Weights of a small transformer language model: 10 layers, 4721 steps.
Each number is 128 + 32 x the weight over its row's rms, rounded and kept within 0 to 255. Layers, rows and columns count from 0. Numbers have three digits each. The size before them is the row's rms in percent of the matrix's.

# q: layer 7 attention query, 640x640, rms 0.0223, rows 315-339, columns 128-255
# k: layer 7 attention key, 640x640, rms 0.0227, rows 315-338, columns 128-255
q315 106:073146157097107146169152155135137079093134134149157085148074092174213183102149124091170176161198126134155126145102119114169175097111134105115100135153127110183083124184112143061084118113127160118179169139129124127088161162135162153176084154123126167156109126130086142111097114174099159132157197140090148081086134149111068166153144099187150120094111143140131139118125053160109107118179
k315 103:164121168138140082141121131158182098147097159131123043158130098118143128037123078146185151093143138053208104182160073189121149142145084069112131163091157116104136115111126118139162128163079170097196127157106121187094178216153114096122149111199066110115175178138151135182112113101087136133135117167143089124132116166133135142136130159145129135093141124141162111108123104086091112112145
q316 104:138083147164123173131085095119118114150180118112147093077139106111154104141157136152192154091139149134120081115147074162088113161141118123068088080141174119138110133123067132106086137130125141167135186098107140137103159158121131174131085125140137176109102106100131164113133155159081070144145153096076125060147123071159184054143100147155175129121096114175159108178163100127167126182192
k316 102:060147129123122148151057149141179120086157098091161102136093146089120159146111135173128090146107107130124101147136114086147157150158128133160182186120150112152166109134186078125190144113059126154128135149175094164093082197093145164132119138110081135072103088113103090165140159144091115142188186090138113117028124109102137151206082148162075176102139076147196055143145108095123158148110
q317 102:166081160069079182140130177092153110134128160094129166112118201165117101100166102163111089175139087174146159100153041127033174144081145127140113113068179164145108126184130136121137089165146188130094079151117150137105120136116151121158136078157147083130086128124086115066143077103126114084097133145053128090133118132159103131102105133138142200124113118076147128138097139050142073173149
k317 102:136141151155080173067086126168099042168117167074156110117122156129157051114168171158091167170058092116157136122155084084152119187175128155105122140094151117135092057184165176146191068142152141152137121155109119108108098103144192151190092151165184150091143152132097132110103145103158121141130135160105135109146115120101104114125101186146108183158122161099156084146167085131087132130081
q318 107:159127136105127169139142035059088065102129115092136047106131108106141125109144135117166214158158142112163067188137108113113168119110132108118158162133164110065190169160158075133094141142173095086183160169166130139142097190150075076080137119144177151080158115091091135131147166108082093222196111110129132088142108138158182114110156118143126084114113176152109138145117145097128094152148
k318 103:150104150171084141155161098099080133160172091136111110097125096112105114095127146091140170106129122061209104144114118157129150144077135151208133136116072072146147138059121129111147190113180124174135088130147117112109105188138085094115130118145139109151127115127110103137129147085053144156105100150173173148156154125103125112159130155112097105094097126130088173152158133140133135145084
q319 104:121108147134132124131154180123146161199116154126131164168166122127140114149145133126105197140197146151082074124144164166112169149103117083157124125064131069162183179156169150133167115072138133076154107098128052093072113143105158117131122058100134130154069109095156153100128058093161102131155091097111113135122057092091148158103185147239062143136086149108127119176131104205172100194137
k319 104:142127120102165115090164163113109170160146186100160150055134143093091113143116170181140133155087138139151185182116059088088158157090124178127144105143095070079141109191115125096087149173086133130107172131108081137148180151143135145154094096111167101087115103120105183147136098073125148093069116128127165098144090124075148125108181177165152095159086140118159083111095125094119096175129
q320 102:145149073111147176174164108148164101113140129172047107115092121119101153137140100135085136136129167146087123113096156085127143152141074097151145112171140178188189144062154092123114085140130084181089152105125137166134158086136124143070153120140157131123155144177142130115205145127150173168154121099155081144105141115105147146131107134090182178112087123141134081172110152148156113082122
k320 101:180165107148159114103140149183151142162167136135077125108138131147099112144080132130075124123194152139126160108090164155133170080051126137108093086081071138132118116132159143102153058182088153151081136085165076110172157142155148131110122169143116165124152132129141101126083148127133139098124139128158090175127119127138144109132151194111110134113127124097093164122148095075062177149120
q321 104:128121142125131117152162161077088144121185081107141158133092138160074125132069126113176126087155100098109132178119146085164097107170128086187091178120074094121110161083187081142120135133124123174136114105141138194099127152105147152074166137109156134129088131072161192133156137166080123153120141103128116120082119148144078146112125095129149131120072134110117098069105130111066161097104
k321 102:140102110178132087144173139145088128089094144124142154105091103155151131113130112033134097159111173124188146181109102175131181090156075166117126117134098143097206176102115136088147152148085069156135138136136101136084131129161108174081080175175094163116097125153201084168114107108158184143116073164132136073170189067131157106154089120097103128114130124122148144125069185119142091141110
q322 102:139145171123147121112123116150114133068093105136084113151135132088078161121125148177139106084074106189112109140152164131075134183101148079080095124146125158099144137166096090141114132176153139174159157121128143131140138095123103143108114160120107170117150178126146146122145153127150073131116185093125182094135114181134127142119084076125137102111123141166185059123093100128139168125136
k322 102:147151153141112079090146113112126154176110131077121171120120161112094084158107145073105129138144095199105133143171073119153066176106156152064169176184152115142154147113145120138156093159144160115135099088106158151124080112112150161154159162131155108109138145129175144096118156098144145123173168067124088079105180103184105136118102042114122126080142138121079162102140133110122132156159
q323 102:108118148137126198136115135122093123103136150052152126188132136138190087086137141187173099125181172145177096165192133121156113076178142064114135140065142121157088133163146136132121171206171135097116119166132150189051151155189163082130120134130092073119135140146165126150122114150099108092115121137079181085049112146101117159136135101171084162088106201121145118151166155160120152164132
k323 104:062084111155109103126091129090123061145131124090157056084140090094138134130111123144169139109139113146220092190111090085151160158141152096088147172132172132128103130102154192182134082122118151094102164138097076185120123178117194091106188135184126085125122099121111126117113143160091097154115178101165141155098160124108084075152108118140115172157108201091122096179124097119078080138087
q324 101:183155089123094096138088167130105127134162144171140126126086161102107119093127149159136144125135116150153124162065188169100139106103157114181180165160122152119134087163116064110182121144109083159126122114105152155180110107132115134168071121109073148154140116120093175064138116163137127030136056153115135145106162168121098086073127144109119110114083189106075065102140170102150100149169
k324 101:131138151120080148182159133128126179110110037191115181199094131105096102165107075113126150131142192136089115123117157116152118118176097142121148178204137114140106146110117123135160164081084137116186127149138096153113072067140106140107115143145110096131101162132159159159178154152145154097142116116067103151092190114177090098169152122101111069079109114137136170114130038107109166109144
q325 102:138157080095098132121142123095146084107101136149101066085112139116059124094165190162098113131130080134116101108105112111131168177121177104159119138184118188149118170151169056148089133155134075164100080167147212125119140102135092078116172049125154202089130090148076115115151046176147083158139133150132130110121076089089088130119143148130149181127075179160165075096137192110141132116125
k325 099:159102173104128108128145057084097126154067110115151146091089120135088164121123147145077132181124097163138113136104112091127079109103131173114151161127110122110107106123154135110158124115158135118059140111100114184097180152080119123074093080064118105129151097100102141134064130131125073082076101117136121143133084126168140124114167155122134166168117102138056167129162165066155142129101
q326 098:094126134076127090100129073150103131106175120137139147122106075178138114102111155177159123087076169138073148082133083108100112079114108098057124186070103085100139151031127202120121139096168118072115119122101098115126107151128148139098175168162163108084111144123165125180205140152182204152093155117162157121107171145087107157087159162116090134106110113092078104131126085125077119117110
k326 097:076152048107153114051095105151144061150120126133093132118116096149091164105117124209151144113063074177105131133187123054103098115118145128133131143091094135109129144096119120110091156153164136074112119110158099093102123119131097178109167132150117119125113109161077121103099108108136157097168106097136125117117187099141158141139144122136112169085094112113102117113120168100116120111165
q327 104:092113128134114142112146099123140130104161103149101100145166076153144133099109154057170113060150209092137155135089130160114104128128150104182102096150155137115131140181120162146117138104150162173091155162145088118233084125147173136115114157111158140157106084186122133130216125142127169104125142073102136125137182093115154099117151083113088077148151089107087135120081059118118160129089
k327 101:101076127219086173163119139141126135080134149119103103119164128103134117073110160078113087136162138098136127152135147152153185062158141104102105132127184083094109173080120140105131109110122116082160138158150078154102092156108153129138165097098120117154092180144117075168182098162143194087160145113093135128094157086118101141159089106133153115152170125130070161177113151140138126103082
q328 092:075076117136130148096171100067130138092112179083156149098132167135149149139100171109137173169158183105151101118122151140221118132154137132105086120159083109100112150135125108131109079180131146133129105142126099121149109142157149169121143139198158127146090162082104073164095013165164083150147130173197154137119089125127117096165180141161125182096138116109134183103132079130173122155144
k328 094:151093172059100153154169149134121197177172138103126088121159181148104106174109182126093107107077219092169124108078152088149144172147155168130186168138132079118109108110172105112111108098156149222129095107160084160106088140099087142171132165153099063131171181088107136136130131075129083090157074144127133127135110114044116175153156101140119070060128115137091101134130097108131104114155
q329 107:165156157147157122110120229095129121059091100126127142146147151176120155070087122154110151089061095078135077109141126161137139141087171164141143138165059119124133152157084084140149137072130128158105163158108156147081153134146055152148163083069133164082095136127123150114092107061186125177135091108182175182148125123128137183135161098069115072154103141144122184072175101139109102187153
k329 107:127139092161095111199116127137162101048141131132045125154105144121139101146157115103147169064129134106178163151131123151142179153122147137118137122142153152090128162113137135162132156142114131173189155121142108095128155097082115097123096120140126119104092137120111160084111179162105203114187080140036108093102129129118148146096139122081168052158144087165189145099142159132144101101132
q330 097:088126072144165130106140118146140202124125091093112168168091042116151091157099101132081100137107091108206160192121148152118174097145064098151176118050140078113107085182088167124190142126152073113164117147166137093092085142098135093117137090135130076137117154128164145098094105168151170096078141125136172154139126107111127108091106120155152138135141158083138170111085071140084121079132
k330 098:094101151151129099120134139134112099094167116155134189113150113141178095185149137073126113086087146148108123110143075109128181170183136190108098155164128144162162167133168162095173188133150145164114153121117093125151129071100097196097123128088123148143135163103163078140113205093146152174147143084136110136093126157151109110175093085117179188172133051150120130135165128172121132112175
q331 101:107126094093147148114154169094083110159124106106074148126114184187138052183147093131172100112095100141177102119148102129103155188166129155151149135110120066129100114143125125142095161072147104135152146090103157075143137084184072150177187145125100132181145131114140106129136176151138159149097170076203117119171098109108101101120105160147137142101111108108164135174128114119131143084132
k331 096:107112118093094092208109076163082163096083170143073160165128112137161069172139094135097089132146108144105139119140099187129145122113168114130113074124092105143199142109179142175115191074156146140156089167142131117105098075141160139127160138079123141123186135133157073087096077141106111096161117111130167135122076117164072139101099169132175134146147062105158144088132113163169177131146
q332 105:091151147118171081058147088170125090134140092129115134108110122185150131133116113163146133134113059150056183078132071153133146165106129115137165141164088096132117120120092118129138162115117114156142164166095149134147174090123065144127191116062110128143126156129168146166131124147104105134104123120082092176128133145090133067089167182135094096190151100105113132135099115100131135122176
k332 104:100089108141103140183108069123087112132136145109047146155112133114130102113151117146086184118112135185103158070111103139148146134132137161062108089179126135120132139120099166122093137136119096068123162129125140158174140140129158131181113096160104178108152099118131106135141099138128119169117154082111141132157216136099126084088106167139087086092161056125183141126120142098173140085168
q333 107:147105102116101123139097158133149087135075152154161131152118058153106086135162156077081149133175112130099113095082156048117092054110205101130144160111119135097142162117077077155139122107119116105091138082086200093110172153102130140156141161183130136132117115089164118122104147172140102194135111111165130132120130130138124156126164192112142198115119110151154135139068141145167140120057
k333 105:113096114167081142117127162119162148138148120091153070101086100102104104092115132162137104096090119124089146122122134065138090071123110155091102140084128148173101126116161178130176126143148140124110129107076137118110131192108183119155143112118173196102101119181152222142111160138112115114113107110130182124138071127090124166125139118154117188105121126162114141105122137127121134100079
q334 100:164115126123107120088146176122069091084129160085115092081127142126083128109116164150117058113144142078187135141094084115090107074164100087134169118089074114140095107120160126165149107173138091121061098142141093056178149100114063133098141142181106098187156095164189162099138100104204136132101099126140136162167188139121109159141064109121104128112116128120121120091132180159129165179063
k334 096:092123147102149155087077183091088198098147144199129123147102153117179127157099113153162085110144094092168079106046163138149138085125125113098159097068094130110105071101153125097100092087188135089066113145151086076076129115113070158168200116114178094142131114143177169189130130137151182121105117075106199099109186080092137100156146129158133125170125088097092175112113143138131125120099
q335 105:169162140101064164169110142082155139116143143138144117113132132170105166130180118088127140171107168167105139182106165146148151126150172096111110096156156146128166127198138122160150110155140166099117154152143113174193137112096151057118134115151152187139117153112086145159165103065154100151158134120077140118146134109112059129052144176057165111191101055202160102139119131151149166160090
k335 099:108160124145130157096175141188116179085172155105123101142128086131082168115088099133155134176106152088142186146133115118136053093114126148163103184099103164124068107168105095115142051148164201147150154156082114138134147121137136122140152107105202148121093131102124181159150146088181136095161140169097117124147111146127103102124129123108121105136127140152175137132102083072126151098148
q336 105:106119144091072159107188122114097097190117124131218125177094090143180088153155092105143135143096132138158158158095057165077166132190148172106147127110152193135171127122079173151124140194077113143102160089111115130118168091074149182132103203169140125046087065114154099194106111162172179118080104189114119140178126168153155073167145144145145104094107109128115133129159157082148118107164
k336 101:126132141124151114173099123103084091175165113101159082181153119092155113106100128164122142108132085156138114152178137195114128166065166159152128116098171145164091129107165159147125120141111080169057194137184135183117097103123092157146076096148157096128048185071139133082133189159130171152143083160135151191105102139162097165148134104123131120069151155166129163167150126099122089151119
q337 102:102169149133096134145135104125089092078065115163084169161149144192193132104129093146169118090149133086125118124101136117097119162051157157083165118137151141136109110191110149063132196144136131161134172113140174102075146142106109171090109079170091109141150097094128169115179186151152102165102137161148122125151049148080187156111138138121170189094103096141121143092097127084155118120158
k337 102:090159131186063094134079157180153119076134179121040137138154162083154141166165141166047165158121046122176113093092117157186076160144135188167115088134083139114175149063139103146114184124132163119126132111147189163155124104077105139158129170093084161118137127134103102097111071161107081181120077154090089116114098121158128136176153160080149161106114090146123093089158152115133209165202
q338 101:080168094133106179144119168100152113126116107201131117154099122171172127148089135153146118118146137061173116091084173150180170091154124113154164092121171116132055087147180104095126144091129108067101076123143103071113144083129061166122191118160077121124097101133148173152094116102120167121183142137129122188139089114138097122118101152121103111168170152131122084112084091174039098142131
k338 099:142134102142131099187114169103138166098125162177149119063149137093168096117105121097144110142211060168142117107162164170058178084155103154152163105103118151190125152134133126076132154139131103171082117154149099074095190140144159121116117142141115118121105159182194096183142162104119161143161140135095135132146107098161151120156106190115133112159130020082119153149118172094169138123157
q339 102:152119144156175181134135106093131174146120131135150148127162150159134142096214159105061118084139105118157166131119137118089117179155067114149146070165129130166144125159168161102153158117096119133126132122173150146145127124185117103215134134131141093106114123079102173142140163158147115120083085142088137148078116150137160136128132051148189185093093130123125114142165145132155103130140